Part of a small language model's weights: MLP 896 tanh GELU, LayerNorm before each block.
Each number is 128 + 24 x the weight over its row's rms, rounded and kept within 0 to 255. Layers, rows and columns count from 0. The size above them is the row's rms in percent of the matrix's.

# layer 5 attention key, 64x224, rms 0.193, rows 22-33, columns 56-111
size [111  80 110 101 105  84 105 105 108  69 101  87]
[[138 146  71 125  96 116 155 130 134 130 219 161 133 145 143 135  77 120 119 121  97 115 119 144 136  83 140 133  99 125 143 103 135 109 147 128 144  86 158 154 140 136 146 132 120 134 111  90 124 122 112 154 169 163 168 104]
 [145 104 104  83 128 137 135 164 131 137 137 157 140 178 162 150 106 105  65 133 167 145 106 157 105 141 124 125  64  94 121 154 118 110 127 104 144 136 129 105 113 151  88 119 128 100 121 133 167 183 119 130 135 145 132 137]
 [120 147 123 158 143 122 124 154  89 114 179  90 110 124 126 149 146 105 153  94 118 136 118 121 105  87 121 151 141 142 139 152 182 117 162 104 115  88 142 150 128 133 139 130 153 160 134 171 131 144 178 129 103 101 141 146]
 [112 118 156 164 168 134 150 104 137 141 121 167 148 153 139 109 131  96 111 158 124 125  91 140  79 140 115 124  69 127  81 117 148 152 139 120 112 145 104 167 138  88 112 143 122 125 167 132 121 125 149  98 156 138 135 156]
 [101 128 169 116  83 128 144 132 118  68 107 138 105 159 113  92 133 129  75 113 122 160 136 142 112  86 150 158  97 161  88 113 133 132 153  93 126 155 118 137 128 133 108 125 134 162 139 116 117 134 141 129 114 153 110 108]
 [161  87  86 118 155 142 125 110 117 123 159 133 139 133 131 127 124 128 111 152  82  93  93 145 101 170 104 116 119 167 110  94 121 133 151 102 137 181 187 192 151 123 165 143 179 111 114 139 152 127 151 144 127 112 159 141]
 [176 114 105 176 123 139 162 142 114 131 123 146 132 106  99 103 138 129 135 145 113 113 136 161 136 131 132 161 106 125 138 104 108 118 127 130 130 117  97 147 149 105  79 135 117  88 138 117 109  88 109 100 171 162 127 183]
 [154 133 115 132 135 125 181 125 114 142 144  79  85 114 120 158 142 126 161 140  70 146 135 159 125 110 133 107 151 103 169 156  99 146 113 120 126 100 105 133  98 140 115 145 112 144 136 114 174 134 106 108  64 134  88 103]
 [147 128 117 111 109 103 169  91 139 191 134 122 130 104 146 133 100 137 156  99  38 140 152 100 112 155 159  97 112  83 149 117  75 105 167 112 105 117 150 121 129 117 150 149  80 173 111 111 117 117 143 148 150 141 105 152]
 [106 153 176  90 162  98  96 102 143 173 150 114 128 165  91 124 122  92 156 142  85 131 114 135 124 140 117 128 123  98 148 145 139 122  91 151 133 118 100 115 154 139  83 118  88  83 136  78 150 156 112  86 129  86  66 132]
 [158 105 145 116 124 134 146 129 103 117 155 118 106 167 110 151  78  95 110 145 118 135 102 113 145 109  72  75 173  96 111 159 137 109 109 130 122  70 124 113 139 136 129 168 177 135 156 146 163 128  84 113  97 119 137 100]
 [154  97 141 157 130 120 106 163 151 114 123 147 126 152 147 143 102  88 134 125 121 102 117 115 134 105 146 162 149 162  95 142 136 150 157 103 123 153 137 102 114 142 111 104 170  65  96 179 149 144  87 143 164  77 100  99]]
# layer 5 attention query, 256x224, rms 0.177, rows 23-33,87-97,151-161,215-225, columns 56-111
size [ 64 102 101 113  97 101 105 120  46  96  90  61  99  91 103 127  97  99 105  49  81 109  71  98  85 117 172 101 103  79  54  89  87  64  94  90 103 125  92 103  95  53  89 106]
[[176 149  93 138  90 155 139 117 106 128  90 114 166 138 165 154  94 121 109 123 144  72 154 106 141 135 107 152 120 117 107 118 144 114 138 119 164 152 146  85 137 148 120 137 128  95 135 113 156 135 125 121 147 188 133 129]
 [125 132  99 143 117 174 112 159 123  98 159 101 115 152 147 119 108 150 142  93 133  95 121 111 124 131 123  75 133 127 110 178 116 158 150 152 156  95 125 168  98 105 144 144 149 128 139 152 158 130 145 107 123 125  88  94]
 [ 92 147 120 143 145 115 105  99 105 115 109 134 151 144 138 153  98 143 105 135 106 128 117 181 144 168 106 113  99 135 148 136 143 122 135 115 116 134 119 142 118 124 162 172 169 123 140 133 144 117 130 119 109 149 136 154]
 [158 123 148 124 114 178 100 173 109 139 138 181 170 125 133 150 134 102  97 104 124  98 128 130 125 136 153 151  83 101  77 109 168 116 131 143 111 141 115 136 106 121 150 163  99 150 164 103 106 150 118 130 148 159 126 112]
 [119 134 140 124 168  98 139 124 134 109 113 168 147  92 151 132 106 130 122 107  69 106 147 138  85 157 114  80 145 127 150  93 178 144 129 128 132 151  94 178 153 102 134 144 156 109 100 114  93  93 151 102 143 164 135 174]
 [154 112 109 156 132 166 140  71 157 123  94 148 151 136 148 120 161 102 136 133 120 133  81 119 150 144 135 115 114 113 127 154 129 108 152 150 108 108 125 104 184 122 141 132 129 108 137 124 117 124 127 112 128 181 129 117]
 [129 121 116  81 128 152 165 110 181 129 143 123 131 105  77 111  91 144 131 124 116 157 137 123 133 157 131 137 158  90 164 123 116 152 115 123 135  73  86 111  66 135 120 138  86 123 139  93 119 153 101 131 124 148 141 126]
 [139 115 118  87  98  93 132  86 158 147 128 165 141  99 137 125 122 122 105 145  30 160 102 143 136 142 204 123 129  82 142 128 103 129 163 140 133 102 164 117 104 154 128 120 137 131 117 145 150 113 141 111 143 138 158 141]
 [140 105  84 130 128 139  99  91 124 153 121 147 125 150 110 143 128 126 181 134  85 108 154 104 141 140 116 160 122  69 119 126 133 114 124 135 138 142 109  46 162 153 113 149 161 116 155  97 149 153 124  94 136 127  85 116]
 [120 103 149  87 140 125 144 140 107  95 148 122 145 155 137 124 130 122 120 110 157 137 162 156 149 170 115  82 127 138 124 122  99  98  78 121 149  95 115 157 119 144 134 133 129 135 137 133 167 165 124 114  85 141 183  95]
 [149 105 163 109 103 107 137 145 113 114 153 112 120 102 161 121 151 147 173 110 147 137 157 161 150 113 129 118 144 118 110 137 142 108 149  94 134 113 107 116 122 128 117 131 168  97 126 102 143 109 115 130 144 112 125 108]
 [150 136 107 109 129 115 115 147 108 139  92 125 169 106 143 176 120  78 144 150 185 102 164 135 159 160 117 118 128 106 138 112 140  97 122  70 132 120 127  98 151 162 132 152 137 134 117 125 143 115 116 180 118 139 153 115]
 [128 130 102 133  90 134 134 151 137  97 192 115 109 147 119 118 103 100 148  81 103 146 135 106 105 145 139 120 170 122 101 149 101 106 100 123 104 119 142 150 114 120 174 116 128 158 130 153 148 127 157  97 142 114 160  87]
 [136 125 148 147 130 110 128 145 111 103 129 113 159 141 155 143 130 159 118 120 127 147 136 148 100 168 145 137  90 166 109 154 161 106 138 102 134 117 106 128 130 126 130 171 164 104 128 155 147 115 168 133 153 119 148 178]
 [107 148 128 124 108 129 138 129  95 127 153 143 132 144  99 151 166 100  93 124 127 101 109 136 152 152  68 137 114 149 125  94 139  97 157 116 104 167 120 137 127 140 131 154 171 173 155 139 152 135 143 111 120 143 108 143]
 [111 125 124 125 137 109 166 148 129 135 142 141 110 138 168 114 107 112 115 125 135  92  98 127  87 104 141 164 147 138 101  62 145 146 100 123 144 116 127 200 130 153 146  76 168  76 163 105 133 113 111 111 124 176 153 165]
 [119 131  97 114  87 132 133  92 118 127 152 169 156 140  98 132 148 104 148 142 127 167  95 156 154 126 133 109 153 123 107 138  80 104 112 160  94 116  91 125 155 155  71 120 117  94 131 121  99 111 110 131 143 129 150 132]
 [135 108 135 126 106  73 169 119 134 103 136  82  87  86 150 118 146  87 160 108 111 146 134 149 146 132 139 130 158  99 171 151 126 116 106 146 140  92 122  91 106 120  93 165  76  88 155 110 169 120 142  89 111 165 171  99]
 [145 151  89 122 124 165 150  47 153 167 166 145 158 118  96 141 131 101 155 130  69 147 128 106 146 172 193 122 119 104 145 155 103 122 164 144 110 104 143 119 152 143 151 115 129 130 111 137 122 114 150 144 140 123 164 140]
 [100 129 137 125 182 155 122 149 133 137 109 126 145 131 149 143 116 119 176 131  65 130 129 112 160 113 134 149 101  98 135 143 173 126  84 110 113 112 116  92 189 160 169 183 138 115 133  74 135 142 120 154 157 107  84 124]
 [121 117  98 108 148 149 155 117  90 100 142 108 125 154 133 145 118 139 145 126  89 156 114 157 126 113  91  91 139 138 107 166  65 118 104  87 159  99 131 126 147 134 128 139 216 171 150 123 118 188 128 116  99 138 138 116]
 [196 109 167 131  90 159 128 119 197 153 140 154 150 116 165 134 105 130 162  97 128 142 129 122 147  67  98 103 115  99 110 173 136 134 112 123 108 124 115 134 158 101 135 142 180  92 130 106 103 150  98 102 159  98 120 112]
 [136 117 160  80  84  88 123 127 141 116 116 135 158 130 136 129 158 165 108 124 151 121 149 133 133 134 115 151 126 118  97 149 120 119 172 130 142 146 128 145  87 176 145 124 138 120 129 145 116 139 126 154  84 112 118 126]
 [147 136 109 113 101 165  95 134 108 163 113 139 142 153 135 116 128 168 116 107  90 141 170 131 124 134 127 137 118 119 107 161 107 142 138 164  92 132 136 143  75 141 148 129 148 160 141 117 144 103 142 156 110 132 106 138]
 [ 92 125 125 123 135 143 172 150 111 135 134 112 151 135 143 129 134 146 171  96 140 131 157 119  96 160 133 125 152 106 102 136  96 131 179  82 108 113 114 131 102 124 150 151 122 156 138 125 149 152 132 121 138 142 134 131]
 [136 141 151 121 126 107 125 106 145  99 138 109 156 116 152  88 114 138 147  84 165 151 118  74 177  98 117 132 130 127 102 124 123 136 191 113 125 123 105 153 145 156 155 147 127 136 130 128 136 157 153 140 137 158  96 105]
 [140 150 123 137 149 136  69 129 114 128 112  73 128 118 136 115 109 117 104 111  76 191 160  67 164 120 121  97 123 139 140 148 109 127 134 147 159 169 160 149 138 116 180 144 159 121 158 128 102  91 169 140 105 130  96 124]
 [137  73 126 107 155 185 151  81 113 129 126 152 109 142 130 130 141 123 166 132 154  95 120 163 108 136 101 103 117 122 147  98 161  99  97 147  83 138 125 132 148  81 115 133 143  97 153  95 169  77 127 163 130 147 151 137]
 [126 130 151 121 167 148 131 123 135 162 161  95 135 166 126 172  95 142 136 146 123 169 164 118 145 125 124 115 147 101 131 132  98 119 125 181 136 137 127 162 122  73 113 115 161 115 122 105  84  88 120 161 152  95 143 104]
 [119 148 110 122 113 114 166 124 125 118 123 108 151 105 114 151 136  95 119 118 162 175 121 109  99 116  91  71 142 163 128 147 151 151 100 150 119 125 155 159 137 111 137 129  91 126 129 175 117  93 142 141 105 173 128 123]
 [ 96 124 148 139 175 121 153 151 149 109 113 131 192 143  99 125 109 114 170 131  83 156 141 141 131 114 186 164  90 114 121 121 146 102 110 176 138 143 104 129 139 162 149 125 114 149 124 118 170 117 105  77 153 102 105 158]
 [128 148  84 128 105 114 124 127 130 133 164 161 139 121 117  94 152 142 133 103 122  87 122 169 129 104 150  86 113  87 116 144 187 126 114 106 100 161 162 180 128 128 105 103 131 120 113 161 125 137 134 141 133 132 122 148]
 [109 123 161 103 113 172  91 128 152  98 109 133 130  73 106  88 133 139 118 140 160 107  97 123 110  93 119 114  94 135 100 116 144 100 175 122 124  83 112  90 108 152 114 138  87 155 132 122 130 139 152 149 141 127 153 109]
 [109  77 104 102  88 161 148 129 132  91 102 107 149 105 148 106 126  58 115 157 194  92 158  99 120 122 122 128 130  78 133 143  79 125 100  85 143 143 147 111 103 122 133 158 123  87 137 117 158 133 105 158  84 148 159 120]
 [137 130 125 107 106 132 112 167  69 106 111  98 133 149  97 145 156 173 130 139 143 111 102  81 120 127 126  94 147 149 106 160  93 125 128 126 127 116 131 130  87 137 140 158  95 153 118 103 102 136 113 126 148  81  86 139]
 [ 71 154 120  70 142 125 131  96  65 149 129 149 158 151 109 148 125 139 129 122 117 141 116 144 122 106 111 143 109 111 165 106 125 103 101 160 117 126 105 123 152 108 166 138 100 137 139 141 112 104 104 131 126 107 159 141]
 [113 129 175 123 126 153 127 140 112 112 138 161 160  86 134 128 125 120 128 170 163 154 141 107 128 129 113 124  93 119 113 106 123 150 164  85 106 108 149 114 133 152 133 172  80 170 112 135 136 137 115 111 146 135 111 105]
 [ 94 148 139 160 154 102 156 116  99 130 111 109 107 119 164 128 113 157 102 143 103 136 119 121 152 135 143 157  97 143 126 134 173 138 115 131 142 140  94 200 118 130 140 183 141 132 147 115 148 122 156  89 111 153 106 104]
 [175 122  97 155 180 144 158  84 142 138 115 134 152 126 100 119 179 109 100 133 116 124 162 178 140 151 119  81  92 118 120 150 133 104 123 137  81 116  87 157 115 126 122  97 133 125 118  87 104  98 132 150 166 124 143 190]
 [167 167 107 103 150 134 134  73 103 108 141  78  83 120 170 154 141 144 165 157 117 159 112 112 160  81 125 121 133  97 134 144 116  99 108 131 111  97 104 137 129  90 127 130 125 116 159 105 137 164 122 148 110 124 102 138]
 [164 127 128  94  92 165 128 104 154 149 118 149 122 115 121 111 108 161 112 131  59 161 116 110 114 148 165  98  93 143 133 134 121 129 149 159 110 104 138 120 143 134 164 135 116 144 122 149 133 133 140 130 138 117 137 126]
 [ 66  82 124 134 176 162 138 131 162 143  91 108 135 148 128 126 150 107 159 151  95 152 167 128 146  95 127 143  94  76 115 129 131 134  82 119 142 126 117 109 126 159 102 152 151 150 133  90 161 132 116  92 115 100 108 158]
 [114 120 139 162 120 162 177 102 103 155 147 125  99 143 129  93 102 110 119 126 146 124 121 125 125 153 126 131 137  91 142 166 108 120 168 123 124 146 138 123 152 105  99 171 141 111 153 125 151  83  87 135  97 150 168 136]
 [145 123 154 143 109 120 115 149 145 155  95 130 124 100 160 120 126 122 150 101 121 132 161 128 117  83 129 153 108 134  88 160 126 157 106  78 159  99 113 159 141 170 122 109 154 133 140 147 130 123 122 115 147 107 139  93]]